{
  "n_layer": 9,
  "qk_norm": false,
  "parallel_block": false,
  "init": "uniform",
  "init_std_o": 0.0117,
  "init_std_down": 0.0117,
  "lr": 0.00786,
  "lr_mult_up": 1.19,
  "decay_fraction": 0.684,
  "dataset": "wikipedia_en"
}
Each number is 128 + 32 x the weight over the matrix's rms, rounded and kept within 0 to 255. Layers, rows and columns count from 0. Numbers have three digits each.

# layer 6 MLP down (transposed), 640x160, rms 0.169, rows 390-476, columns 80-159
115150186147132137155102155096161132164155134178173140119166124138102163108166097149155101112124146159148126162123111141167091151123123109129132139126167145175138124115148118130140156144136114113106095110121092145106154103126149152123143134
183123129127102154163086098092155111159175125154122141177102158046094135114173184157121093057155103133150117141154083142166128211086112141111099113103132182106110145153165147169105164150097113106184143184158073077181099153104136095138112129
117155145146095140122112146156109087126149156123128104130137147131113127137124104029120067167154119150125172113121105111102168125100037171159153132151199157143139156129113161100148136141136119109105122090143067136146137067141138140145151085
083141137171124123098104122091114108172096136115143133087113116126147140107117161108089154027137175203100054073164182108150148099144130077142098168109134161181155181113159203051136140148123140117134118075090101126141102191100118186167123179
128089127156154168128161092145124135122134142170163122170114146136126114183187140116169106189169161154136114093087084085045133127161098163155146070142130100133180113157126133091104115124126190128093107122159163136158095130134113087129046137
128083180156130141067121114204107119075137136169131120173099163138114102118182128129111124197094104155163146154143102125131108088076130115112132130136063109144127086150100086145104065151152111170108116149127121174157141120122144137105103085
120092123134190145128091138152176132123124171113154070156149170158241153047128104146119154126073123072103139118132162107105189110117119146151089103149199135150063118105110180126160147135097147189075117104141091146135133136151125116140097105
179131153108121102162172093129077107123140128157139131127186126136154187062099158154141094154093079122086100125155095118138127106155047086131153117105124147119151129125130055087162055079110159058185120144115135094161180141140067135114111116
150100108150125134066134118081093089152127142099131100104126088160141171114188156082107138171142177105045134152138122189174182111091173145067072149099117121123143152139083113131105108153151158066149150093095122133159096114123114178092187079
135113130132120108107155183099124035136160112067154103120154119112083112117145083124047150114107147155128137130202146190096135159093107154190192097047137146102155074206180110105131167117113136126105104130183167154146139145174067119157133136
137165101105091181080090091098101081166135173144158137040111065106124161128102075135171199104077125119081095104105152155149152164159145120128064128130139131142125144128086158148121146154146163120070185104128055169162115180084169099192160083
124138130119111119156168150150083075081109170114090161126137122155141152155091133136123177141121152135151122110146182171129187106102138091091187191188137097158107146167118132114120095112101115106081126157069141000104140089117111203160183090
090116118147120105094045141108114143152111125125148150132145153133172117136152132123104137093119151178108112117103153130086153136148203158172098114096071149136128089073135138175150134038167158168115198063084144096086131146131138145244097173
136183151147163114108122118159127110093110128111142136129106152081101100174093150108125061122136206120164084105136145120102091132103132137147132060152192104073113168143163136090144125083145098123164105119151172085197158144146183119121255142
158161145153042115190120153091084185130100104062108098147158111190131132063139097147119166153122082154177090146141101054138137142136140131157120154147128152175102188167103123169091130104121181134117136155175124136112120179124095151118064131
142119082077115106084111090175122158088148090076099106136100098124196141176141078141090121119107155082106153128137174137199202081104157165124120100136144071126144109151151168095072092129116084165133152088081121156107170130077136142097059119
122132108144080126109070142106128132134084130140146116097104063148122180144125069142141116150124149124044148149130120119113052147111167193165119121102156101169149131162135070133178127174135131133150094187109154104078123144157117126149117205
096182153109113103144124197149125106118108130091130094148137134111096088119128094106154132139091111188140151154155136173115131086178089102099146126134154116195092112082152143150111174129132098095113169112143123102089131148133157153097179138
073111139200139147086080111169111143120109067096128134120043162153125092113133102131094118139119110129107125096140175142110117127125010103134149211109117177126164188087087086117108095175173144161105112130158093148090084092129153146099115118
172106169084185148146146144112162139115102091127127140094077079144094160133168144156137136118106162161100143163139120112122103173073112110081103145037102088107149168160069139087168103119140124120108130198133162094128144136090153108122182150
158121095108115132155108153110125110139130113116151098128159103138097118148125083131104108129112187121144133156093180156142109149126162089118118093089086067096094155154166167100117117115153123172156126134118033126113157096129147128196180133
146125119164120136100161119170147133107066129105137138125159118166118109163148174144119090134151158165135157180127083164126121188106096087104106085149104098134052170162122130113140122105151133097096113217078117115127156180093126068135035120
135169119136096171136133140123158093106129124091097156176114097123156131100132142113131152175132070090130137173094177108136096063126166138098133068134175111127150090119114144145095120145164057103076135157074091169084163094093116139180212157
147142164093105160153068156094164163149151161151068147104125106072089077084210163133087112082124129129138145152078139178134138135162125058107100152128118120111093113143143164080189135134145147167138133105157122124123167161118175111150158155
134138124132112160158094129080108110099057089144125162139118117090100147135109118130132161134120100087083101143181155187110169132081145116094207177116066134092155095194185114148161075134101113104159157153146127129123104111162114162201134094
156129108156095117166142124069135095134148109143146100137177153141097118144080126086105101127149170088103159071088100088185138173119153128201119101119110144109117109159144148102137159147105097161139168150143121130186168127131138097084182132
121116137108101102120115127161116180110161147154068121136142163136163094162199107087159160126110132088160088142147107199095148158090154162097112145118127090160083132213129100161174148134103082175128133159123128137083103135152048113166074119
115171115088151150144160107155062067154175105114122113113127085125133112096116124124136127142067193130133155191155166106208107078101175131114139145161202187083139120096108191081174131085169093099119169115151107095221174090129098156133122131
141063059089069105192135134072114103149158124128076138154104085111102111162145108194156182153107132169088173108156138131125194151131186194045101110084115101138191104142114038171144165139145115097173103120134084152114137113119145136141206092
132175107159165142180139064111118076143138124149118101121098072164197087081097112112123136070095081139180109131178110139153093101145083085081147140128142126109146146172118103135157163176196129081169131120162133181182158137136067120194076144
211118057099079152104084159081085126138168112140147118141194119129089195031071166195157138103144117158135123142099145114110164113118128089159144140098097160126062093127133148106173140173137129156115147103114103143156125124120174085141117131
120124150146089152126145147138138136128159197106129142203095155102055106117121138134131148101130153136133114193106120135113161117137140156073140160135129150075116153123087108122141121122119130109115079121117138103104130106147054138117238146
060114109096109134083149147090083137169195104127150080139163074145127162129141120125150112091137076166045127149076127190115105177119136184118198093123148112087133079089125116077162120153086139102138107146175166178178132139083160129133126172
091152130110144161191105156088176112142093112138126161140213123207131129115152139162174108098115162084161164154095161111096120169050141091179134155140120076158144079084065104143149136152112116146140151177173060074106190110100138170102164149
118113119174101123072080153199125109103131120181154150089092098127134142134183069116140108172112145149096168125078159136158113050166109122129104121036163114099143105135141180188095166145135151134111179174158109124107129070137095186095135156
090090193101161141140167108135160203149114104079168072144116217052099141186077111173129093072119165065100080143168131123111133122136132121136085076153146132145112086173120118135050123130157136124129124134087082148157203158146146084092160201
139143122122116147158154102118138144170134143123084134153099126093129074112106091020181095148123164155121156162136144194126193103142091146118115137117108131121166183079144147196150103131144103158134110098158098110156076162126171154136248114
087096142143124095119102108112076113103139113154113187139094155060104087129160222141166116139147092109138161141147158163126112135108133132127150101123145137125139171114149148112094121121122130136120090115082165131110141129121131112124146144
096114132209100122143128156123181176026140149052123114061062106149129041086130127132127134120132107154109179049170158124092203112165070123099126143112099131165131084173127144082091106117096162183092142143161139151161118149221092097147053163
106165088139092116116149130063169191125138055093149143079158065125203116124137176153168102132088163127128130174125142109138159202093122134159161114186092120135152149084093124099113117136100142141144199120182146075129185172090112155112110095
104101063136181078143164137175169104192117111104137130165161135132083127158189115073164139103129116143149157105170135159116124113147122125128130103128167111106101181180113118078182056118138107141171122141089120104148126075128058092119108141
102112120111127120153116139103137134107149200171073154130074195152151134113129147073073139108153120153156089131157119153156194141128091161110079142128124099146077157148156108122112145176085085151113173106144163121142081113111142168118147151
153127109156147080203130121084135111092142120111127104160117158074119200125114108118158170191068092105177109103172158146082098158124112143146118093204172144060105101112118075135145150132088117115106125130068104123130165088091138145078140143
152193118090129120136159167092173182139162130207131157137106122091174141146119114047152068038113126140076136057136165080144138155139119207116132123129136101151121099172136092087092171164146141092127128144102072132108224095165142121088109148
106120115124074103149079143124070113134153159163138108172137127158133060113137112156163140122151135132106143133156142142123147147156181119134118094155163048143049107062098062153098139097129112129119118167154103143179166122138097174123091192
138183160109064109134127123137156142061173139116113127176081109100151149065135125159076126162133169114132104154139105177174121131139091117101123135085145173142140149128147082159175134158146084089126140131139162138101170113093105201134143107
149114092116203099167106120086098131176115096120137123037103102111160188069139115111129078173184155094144159111105092135174152095121125079127133095161144111144141098082140139173105158120126194143127186156095109141082049101112106152138149149
141156154142196133096114078133198190137101179130108105137154121115121096085130065153181122111145154093114112097157136081140094109131135121101121160085115101094082102149154145177176145128115120145095119098163079183085183112071129120155168198
178113141187160124151110156122106122173192155160169159099130132106141124137130129130098117119092130134144113169114145179157149091107096101107111055153104102101109119100112143157167114118107153177159152096065142148130071123169115091150172088
138132155146143128147208127112131159132065133165138118134090220072111140147079088077140124170083126102128123142120140188133108142175070189133120090130114155142103202155151093146146094230110113119105131128077161136131090147106147115141093111
171119120127116132108177118138098135135144152080083131144103110122111081122149141140171133124108113133123160183053088105131165173119126120120103111059111117182203147163088169114128161116127167078178144148154055163145110138076108162138141094
186114158097130091151104119148132084145130136145116146115136148188125115150063180066151065136095084185126097124113143110143069133195076136136108136120124086147158150151127156171040115115113101143124171093147135083171132189108108149144075073
158118165114133136118099092108124089105118077148138160119159073144078112135097102153208194129159121155159098093150105135171125164021100120123221170171170126094143125145105115133165057159063147134116045088188158126118085165187148137194218125
060112104111071136136216067180099155115128147082120146144205185164146125124168091074122161128111058168119105157070148118079092129175119153141146131120093099168053046118170057143106157130113087167159077138075073155131085084154162087126104163
133106107112149046169119083179158099096147131132119106130166084093117130099142134165084128183118105111112153165114124226111081132111102118079154113106115089189084140137176164069148139092157136072074130154148147122183193082084145126128255148
181099163164172109140111098090140119148169143153140097127105078170132145163131109108115133161176098150108180151179113056082139142194130163155085164066136066140122159095176122133188128084070155104128090103083129175121103159174142160181088133
098108129066119145108120040114112145127192164161125105153130126128150156163090120168162142129074140102116140052121107135137139117119113175121141140125139163093148177207148145134092125161041103102113126145152138123155127121179094119178241175
107139111181130106128093140181173090190144153059123150179096123136106138173188078176099178127147118105155154124137064112118099126113147074151088092141144141197128132114151090175160106109143125156109114145112156135104054100140126143046168091
112122181156124164130131123169124152094059134147135135144132114142118123120121088141151092106139212172119101165094110091101154154092138103133135137146118129149086133105113162090138103136101140128107097094104105125116155167052112067159147206
063113141035125198140141104142126149119163188088133100115143167159131126148063185097172156140145042155124114082125169129124134093153145096132104143133126174112099146114071119141141154209098104071166109084147095093126126166142123170187229084
129066133092085093126119154127113141146145119112161171142110159125133145135067099165106123078159137111113109103170125132192139198110164103149116131109163174162136131072079144096107149121124094122124157142168123156163099148095137126047183167
174112182177123115101135133143135125103186152144091114166157095121075120132139138140124086127114118084094057101122126143158130106130136092153058183077164134183116176146125116065150142154153144067106104121116140223132180184082166076159216144
173098130136121188113107149131144161121135127085105118137122159150113135115105150130075147160107151117114174145120116147182106114187126152111145093121144155141151083129148111130160119165158100098114081108115124094161149132170097145114246127
142136197109105122189106185156119163088102126138095141154116137114081094130104062176095133161132157135115038112192114194140060118098050108195224105154181081175164106086147097111198089093151083111051108079044117135107045137121132079123149154
145117093105147146138153128122129125167128126100087175095139090119098123121066151092165113167147131120107115115133138154150149138069086058140173126125118174124089174146190128100150230099130149118152189153168138123095148126115078132168104152
113155098192095120093164112121101085074163140139090125107144124149066150084128157099149093178091125127120074136121093153168104164146068167136135123106128070170103160187087089165164118137187135175153091130147116136129154099115132121091128144
159152130090149112150101100155177096139200100128109119112099090106162143122159145128140097103158138144135083176127198122138108143157136101105137145108162140104173131107136148136097107165123171097139135152129139176165109114077107179132154137
153117071141136133099109166091157149124137092114141150158051109148171159119146094143115098133095159145115111161116138136108126163121084105130104149132150081112132121089098129122102131091133139182103085132137099159121139129088136102146209118
129076148119056128120127120065111096129131100131116114113135149182157149141206059151145063106172106185102165102150118165037103113138176145131125107073092165112131131177147121143135113128111111156126121122099043103105163150145093100102053141
156162137198133155124131143065123084157110126119106132101104099137177163113180169155119148150115127120102117121122077087115150164127082109063070089114128157114122099167111134143168131117159117137133161137121133077103146177143178119162156131
185187149156153128148097123094118153148126119154120130145105134127158156138110115140111097124110089113137132086128102121134113130098135132126144125079175121131160105087156165117080140178148169129154131102161093153154134097163122086185078120
099129156132110153119122130189141098134124160140110063164113151097129083175121138160080069126232130096083102088145104105158191120107066077187149155106118141137137143123179163127151119162099129135077129066170164127121114113204146088092152150
085212131124105110096132125113195155104125131149135069148148106126137104129155155124147132113138143133094133179117156129146096088084062146104193134141134101123091048146171129141120117101162180123141162094098150153147155156131113145119064126
080165107104120110118118118156138172105077097111126076156185109075089115143089082182124082100190140099084100122126174104117082074108105099097136174120198120163107119176135155109098199119119092138119134081170075095125122122175143204116118157
155101080098159143169099145165091152159107170182151136091141108091139142153145076096097177093106203097157154120130142132101122097129104153115095150127077106114228127102162164116110125085127151090096087119129156111112096154117096157142194156
172095173197126180124132130121093064166106103098151138120067097118087091107115100156115135148081116119221102120138123076111144138149162113132112186187111114135123071135099111089146094163120128157171100108131169151078122154109120052117210155
132123155125116122141124127097160193138132112080138193181159110145128104090111077125112108124114078157126103044089110150129157125157142139145114135144196164094123121156188145110110154124062144128080127148093099140158076142084141072095224141
155116141096134087141138091170100145170133145131057105113140120118103130139145087127080132199110102150131116143113109122169142141198067103157113087151148076109125157143114091138104152084111099159173085090117102128127177114084114113128198146
143127145124183152155120130118119090144173123140141149090114098154147128097144131122149133130110193186118077040138132179105080128148175103183110119122114183138097089107093129092072162072116104152154112067102147075121086069144065152149088157
116106132142128145111114162090124173152096104035144140132206064126107102154126153053166168144167119161101165110101135127083048099152104121118063131150148138114170158122141136159110129085120096114167166142144065132103170103142197095108130169
137139140098124197163103175098152086127105139070157127149105128115156108115119175163125130102107162121154153127128210040124136159142091134134147189137173148146117161107116089143140157175132118119137134132133149072139086202156099135052124110
147124127140081175143091163073123117174087132110097121168140118059122143164099146159130101106116066095153157163121109108127157129097133154105107185139179101081136128146161166195120108143082118106131139142138109152138110143106117161111106113
205163148155115115101145132156069108145159139154183147108165152149146219104171162084094144105082115138202104087081119124154086177063124154147092126130168125169133089191147084099117095138159144106144085059120148137081144142112127116067219133
148110127128154143143129132125123092126190099163169162120098061140132133095111098141130144120133137067201095131109135120090118130102102093152133119161172150142127108155137120136087108146101094138130129075101120110085132139132175180160202115
154117124124159213090089107112176122099073160121166205101132131116117099142127153164068157147116135117124107145075060141155096091197124095141134134102172086180075106175102174126107124102086119140173203112075105148109134102089155179159116123
142079093146163185125122096156136108146133140110175105136174118193164106090106173124120137114082066149178177140136153113132116109088131115173092127132186101086102142085112102161145177114140143110157114195140100147041133080096148128163205134
172143156076142150114106147101151111129112053145151151127157134150070125209124065142161130184138148114099159224115111145059142118098130155123164143162192083128144192163091146038145118078126196070063095167112131101066121109100066086167116099
# layer 6 MLP up, 640x160, rms 0.267, rows 391-476, columns 80-159
155217129137139122131119153129123157138183097169113103103112100213150165143139134088138097137142117070184089127151114094170151105047150106109131127109125147135134117139138117120102125119099082107156138113177110109135154203132169135179104140
145142106089179097105169169138113139181149170125113086126092091145144103139137117134137216142116115146134118134097119115135094138106133113105087079100167132093130078065142155114124136085196127165089112182143130191091169137110142088098153131
142092113139115133179138121164124162116127144082092091123094148220103180139169200146136128119048160120129079123118086090137105146117159163160097118084130141160143114204157152142130169128166162137133043152082131170106125121100116133136125146
120171179118142115117125127085129113100133112121125104088085133112137137168115151102109143087174131091071130148135147140171150149160113171180085089057111114124138084103099115120125097120108130144124136154126116140116132135136132182187142068
170152070138144082114095121133154164179078123160092142095128105165122111138116121131180107124146042131153179126116135122164081060128115194195079152140096164096168163119108113103146078189145143095154175129093128142131131119126134156149150108
094091093126142127148135133105144125131112114119128117118124080159163082078144163130148149113129118102104167075077146121118202119070106161153128172122110136150079099133134099146155125106132206092136137096163130161102106101113124084121094100
158127138128076194125124156117126153127179137133156112144115089135165039136161144150099165124071123051097104144103094100148170138103093087111132111161114135148117130178144120108113077132125082069130112131167207157122162146115115146126080058
170140203130048129146083123124130180104109107064094130067102129152175178154098157116087144106138157118100120122170108107139160107116181128099116104129110120105169160092160164139160146148131112151133135134119128086061175111137118124139088088
178177130121081158164134155120147095157078133156158125153128102098086093105102100139182063127148079077107153113147081136118142101156117115157116142073123133195213146162138147090173136160135199138134106144175159123137095161191030157197101199
119124142126130192132099170109150168180129088064098102172184148132105132169099164195178134130066158067168124188082144103117103071106186143121065092094126088072119137144170112111169119180128153111118161131120177174118116125125130038131110090
223123126105084149131133171059128175111080068147097183138182140147201140187035084200164108114180098108133190144140145115064117155121160124152148165095117110101198115163150156119081163151179048084130115163079100075120121126126170161110130108
085210142125068170105190125107133146186102051087111110122087239115132163111094116162108084116151168083171118126191125095127074162113139145082100139113090157103070124117134134112114171094201080111099148189126148120074128130178179071131119163
141128072068067125138162170134087140097141084063064173173127123145092140114112121145110133062057162117163173157139113134152088054083146129095133071143118132112121140104061145141175094084136153158113061110100087058160136133117156107179157087
137112129104126131136119124165096133159164147071122140203123146060106109143198139164166128120184142159115144102127103152110164123116147101085131079127100159175171132040168166097107155111124128130109145114131127155128197124124056148150134108
059120094099088085141164134125209124135104043055116170180099155126122111131166150131107122080066131081115131113154060142121121183104078178124107098124090081164191112163152063169094195108122173129181046150170081125109124166131107081148096074
112131078116106062150104115085153115111119117124120129149101113084093161159085130138125119102139130124088175145130158140072131126115167153098192133151121146154136109163169112128097128163077203160168089140094089108200143096136139122120069112
164091129151109127125149165156143142095094140112102129100166088110117133154119141126111140123096157125097213123129137111119141128094101107129120084109163095122132100146139119159179132102132085109155106169146134051135116128141109177143164134
131164087142188150161091180103067063149129113086082177173101145111111103141074126127086125083068127137144124151162106122075148122109138160109085145098119111161153133101138196123102129148108072145110129069168140114136159145153089166117167197
150036171141110012158151121120104112130148074056140129124140165101057088078080143097146092165107174116133127138144133174109113105148110142123175153157136158100093174116144132145143147107121120092155157128167109115126168084164060131166168098
065132126118158075105105146110121116147109141079091165117138112102134126071150106080131105129168144194159143153178165060115167109168135094114122119136114132130154149170175153096133150141093120116105144118106191166137174126167070119099135093
113140153096107123100129123080099105153152163187148142150194066182161106150134133063189099167106174110124183196105146111173119149106118104123102129148104090082097161135143111115094188110118142054117127120175087083137155103107174072164090187
155160087083108147161130158134136063082110096095105163109170117084162119070038083089090110079128156106179111154079155111118189148127127100104156186107103146116077111146135113112152114125109086132069124158161161108107159161168119158116132155
193107173104159188123156152100113146120101181158126141117143157073134119114119136131163067118124121090111211092148149077148129124150141168160117148128142168106076102140153098153144123174092120145085100133131136109091152017171141163166153053
127089105204094071197145178119206142104136091116147184137163138093178132110073116116152155139110117152069111158138156101108163176121149077122107123145114126161086155104166073111114108088111091162146131082123100099129155145125134169112134188
097098102186112083133119126104134115169166120077118122166134108153159102099059105126118149116113136126097092169091151131145108176120134108090099160167086093128213144165147067146159121123141158188047131075095141117125147187110153136157101153
152158182110155114110137138098160155093158116107217164129144100110139134144088126092122142136114159098136119141126186122083138112126120140078123105207121088189138155084093131136096120158126127122097112171120112077106136117158095134149131123
069117111129115185147106164157164108117124145135126160109165097153106105150127132122135105130141148121142072134143123113167122182120105083172114112093105173119153114080122106098122150142146117076062143106180156060139137178096150135069089117
141149063150116046106051132099141163106068135078155118138115116169138150150172108077116130127141151143167121130167061136086146132117145075134141063106068163169135131146186170105191128081113130087122054132097160104099137106140155118173121160
109125147101140101100196134169123132103120108115119080146125056118110141119157183109127128131180175087145122153127118096158134156099107171114121110209121119138113108114143109128129146085125103131107146102119153205124120136142106169076148112
181152061085180132117120155123182108164106180136112155194096168129092137166146138148158090059118068107096163214128121112142154100150115184179154092106105171125102161143172142048131157067127149071119121097125143123138113130146137137125073157
178156125111188147096167125134176133102115186117119134121106138125109100144132133184075124129200108083132141123122113122096110046074147128110162147170109135143114106127199149148107119135145104154065098117153200120100163111132136127142217129
088115148138112118126155124163146159097170123142071122108124145164175085168120119133089099130196146197146141178113132091153108137089109102154197158117098168134072163120144111096103102145144140136139183131102194210142153078090187107113127139
137075081158100167070139133114156159119133130131105099100110136131157125110077168082117172125149163122108121108107169163138089142089112091139137149144094098083144164119068095128163176151135139095115180101105086072123119148201135128153083091
087065087169134093139101182139177124164130013073123139128144104152141160136129101146109154144100166161137116093167061115147093155111130075089114090132135132081203155073114150165084153102149118122142079125149182119131110114176079148107155105
137113098123159149144182157102112176134127172164149105121074126169188078087132130135135129093120109114108098194141180141082111132129125084125146125141125103081110141094107110152086125067126144106124115113057153118083176126073131150126164116
180082141202176107148125147119156109183185078053091131043175128104131117118128160045139136138018152116126123164087147124129200158118090165061124147069113112113082078156164108112122117123132092065152160104175188124150144124186194100119164122
132157156128119114091110110123166035139092138171121065077100095138124129088155130106149135116154076170116090101128160113138127161138108101138124137096111107144116189142088105115153085111111116130139167111136134125092170148135132134123142171
126147095193161134165140176056159125091130105125150121102124158049192106186144099139108158069144099113152144191149104109099091094101137153160145137139131132118193121188095163127159128066076107153122125142094092172189114103127143096129126131
138110142102158107139065165108110171129123131095115094080115104097182128021137170161105105140134146096112110123096135094137150191099118136155119086112124146170153158132140118172048109109147142167163169133117059169110215102082128136082107115
116146129114123105098180131114110140109121124118157132142105179128189140127152124173161115071130132052130193134112116145089129133192125170116164165112131106123136102152083138086065128161122073124156128145102092151138177112117223131093098084
054146119116117135098056133107149135119154121108156068094165124108133143118146111124145152102173141152105103125095139086148199098182172113187128113117170106072095106148170105130157142133107170139171103113078085096075109162155097072090131102
157102124118093135138070159130057170162095127070073171131160168105116094128155090110158146107117143147167110129137128124149098137155139090162144172084102174141112156144126167133154083135114170159135127114070118160155137120147151133140108138
164118149155156122140083162118183158152210111080142083124136166144144130116096104115088101164146110115127086105100123154092177123101175147107141162113108127193088083116098126118121079063183125152020119074100119111168128137172140152142100123
148075099070172134103149167074110104177133134161099086123170139135131163152107186168173110064110065098134167124153148134189076174121127103069131134196125181123126112116101093166105174094196158105128141161148112122117125118179091120069108068
144111095095075153122122139121085151089122071118089157102107125109099152100170105070142091132105091160160197168141115102100107129185153059125169137075081118198125155067137133135109144141152145124129122081127117170112103122083100134162149216
129123091145145110099209146074070062162136215119130219104144169091145135128102125159122168127122150146102117116108112116155163208128117112083095155163150121178131170112134150117100101124114091130122135115123151103132170098178167158147079074
096101129144058197129166163099134046104121036188136096134114093109186132106092172124098138086122122171160127144149163158163135171081139109140159140157092117096144106133114136222126094119113137105143170113082187145135150124107111101111139107
151170122102119139102138100136135160109179113102106093128114134149146167121112177125074139118107119092101140108090127168083120139125143090185068138191119187080135121142143042109115131128158113205142119126141127135125117125128115062159169104
099152131116061124158215165125126157118104067172171119066071143082081132108124144060100153091126137096093142137136156153143119186152107138080162145072052107132169182142081117121128118154114073136188124105095159057052137117151164098166114113
084162159156138131120151144155067068091126132096092138144085149027133141162127102123153139082185135098166137120070121084181142091192165083151163165104143176123129167109158169096143095165169188104151092181141151136169095158120163120139084225
162111109064121124108122134189109174113151072131115088133099113070171102195137104109133154124073106151141132138113084112139123136132134117084106072107133106114141133148152143105144159123134128167157066089102103147091114177148133186125089208
129148149158091153098170175126142140126157097178150106096173167108122081123137116151150110102090139074113084152113092175060082140119179185141059150058136118036215082191169090125160113082113101166111061091178119106110089120214111106178110145
158129101092156099116087154121059142115179144119106152068115151106090139158093166167126128113127165113143144119137133131131109184146095130150110103136088179090099056115161201145077136091162100060157156141104147147120117159117096183084104129
158138177158078094104152119135112128117102156107085139107128106101185159068156136163092125123142087128119162155108127149182157038151112102105137083115095116095062176110156161179132159110110163172129148069041081128113175127151157134155209075
106117095140136126097199128159163118099124122110114165116114115159164122144119104122133057075118089124087080148134070152109134121130134138099134138112106138138131101152146132120180138146142149113218042166118163095145103175157138133133100104
052122117104141034098131135102158136141128106188058127177152099084106146138087149132123158074106141124120145083145116125162108110128131111106102112173109098137096126157147116154094125085127161176104113108117120176099115153125155177175238095
137109101139166092155154077104104096109107145112092129133135132065130137134170129139068127073104136091111112151088215076114138099096150198172138144111111097095066117149075102110171155077146147093167140158135109186087127170092133182104119154
092075088117087131110167098106113152167157049167102110068122109143092108123145091132079148094145107120111185131104166116087161154062153154155196074177151172173126140118173065153131134139113161134068126123104161145146140074163156149105138122
109074098089070084161077115122178159169167102146076091106210172088123136131105144117164144118139072067191168119084162130179143091164120126167176066132122059148158175154134150184141123177166125145154094071116152104077130129119137140156158134
119164159053066117110150160123163158140138145106101078083136132143122153121142150145081146087112111156130104141132092134140105141156139143204094156029139139114103163154101086122104099132109133096110125162132092133126172134134150123195116085
124113149228185083129176111082149141086150125173105084150224133130100141121075175135126130084118099093034176147186140130154152126084110085136158117128100111122144136076142141106163122128102139057101156095151132149152106108162076111169168111
100115057113159091149120147103127136146126131130104108121128140147131125111086119117161072113171103144091084113155110144115119078194170121120064129142114111105106151120130165133115115131128170131109120099066106177057106129156147177094194144
100179097175083104118086181116153175098120149084114149134083068100153135188204145159093124126156139110017120190130201135143155145149153187138169090129088110135117064109154075144150137122112149130102111078075126120122112122074097127157146132
130142137142092132146127118136138106187117104084167063137153091168176125140111117143086136097176181147153113104108182136124206147099129103092098101149106107117125132141095127114164170139105125109160153126140173175095161109145168083169150110
132151123163126122179101154095121099133088130127158133076104136154180190134140078087103169125134065091141138167174080075146108103130134105027169105118133101111127122140122086146175143081136072145119195146134136090099109111105184134201142156
140088094156134112135112125117099039133076160142114101148108141150137120165152085145155115118148097149092088145121070147115139119151152112184166175068086168120185153125092110130121064153130166144162138118145143078091101104135093090139188100
138121113119137191130164143183212041099096130096086124095140092145110157106109138111135156146146090113104099122096179082159169124131125091121137132109137093175113121113127157110160134138177212129172132162083031049103120165101129167124148074
095042147125102148115104160071157112159194122132090139112105184127142156150083083056152126112095144123115156091098146151187144147143150121161140186134109091128113176124154131050133096075091128053164138123095074138140155074117074155110144153
160158117144125089160150155192123137099094089124167144143121059126107073137145160150136141102118148114156182155081209080130125134177106125122116170143111145154110166122101166134162136074173167136149185093104153111162125111140070168109098116
175123109114164117123097133130127134101093134146151216153131134149103118089173169105111101151125170125203108129095177106161064095127169119143103135133066148174062128070159105155100097097149160142108140128101137075113142118133121135100179120
107128139085144164123102158127122167118173083154129121081141124141102171117132100173076127103134067151074150122149103170161136074120131150073163166167108086165143123141105146124147170100098100152203077120144172103149209064098127139127076110
067134134158119103131147148102181146120090179154073112108116149072146157152122166103116107225107149124135134121128079142149110131122092042088130130139104181115131094125152181163130145091117149122070119161118106089154109133172176123182119099
089162090097068089190159127101104157141151167155155122079139123132109121141134033126169095156177100106140155156097185148111177064098122143115150130166110089142161132083108152139210140107138104110106105079149114152121114135228171168155102118
142142145156184097143101127104154128119106067119125131119147136145140179138076107117100118120120112116157146129164057132147142096123127094104086134123120073150089135148142174148106239122093090152140167195137167140141132134143126145144126130
084109158094172150127153156127111107113180168103122121101061142121111135123128175104150158103131147158105148107150126140086094164146139173123106127108085147167088077117131097164087109080137126122115172135139140192150134165121148175156169117
121154121158130158156128125096184140136115104094087119145107034094160188072110086132082147143103205086118132180144157141079102145124159133118133138153116138080108109101094078123145175120077092073119100161132079152118157135130108071150152129
092082065067135135115142163117071113103149049088146116132171105137121121145093115112131168138099154112165119122170182138165125183095124125159146105116094148133140081145129159104161122164073102097138163134160165101085148096116107117111138156
167123123244126120181144169095114059129117163084142137130192152143093136155169144140121135161127166106109066075097198140121114129063161070127165107100097168121092099160122145093150092160123157108063096096080126122138140158141099118139089169
145090074196115127045154126148099157143155132185210134132097148114107142114164156115089175122132067104038104131129130110136125120110149133139089101126090140156128152119075223119135147085156083078161108120081134112132168093145181160126071078
060168052114206087178157153169164110200065134092147101106145085102128111153131118117133143095134129172123155155162156089090137095126106148102154104118114136162124179143156102101107110087165141125130141115169192167124128114115071156138110144
150071112184171134097102169125104126160110098102105152113172086111123152166157119166167110093141177139119107141093119097126124149127129117111126150116125138162161094114125160158105049142189145149114133100194101103112108094144079169120137150
108110062116186143118105124067167209093156146109126101119151115134128107109155117140146124176035122129148087132145139058137102083128165127099088086171086123103054187192077118118039091099151133116169112190192165125127158143136146096095116068
107105161113134106124122133134114146117154136139111165093124115131162163170113105091134109081135197105154103135106133141124108177111126097159144119125115136119152164141160099101117129088199114095170120145141119072096132130143107232099161105
171054133104116085108125103104122160189140174115086117094128122199200165172108119102131121092123103158158154114133114169130134121096165155096138141169117144123106126137168095111152179127150100123067109100086077117108174072135149119120083108
102149073147142178122115141076217143126089156189169113094155182169124144134129136133091093129112097120070102093121144095110077107094147127139189117143164139153134115145137164119152154087098125129160096070138130164112178113119123184103141150
151145105144126069110133162170162164108124128135147115169140160086147089124111133092102077149144073078117094095067092163134115113104144178143158103153102104113165143144069129133176126082120095163151166096160107142171167123096088100167097148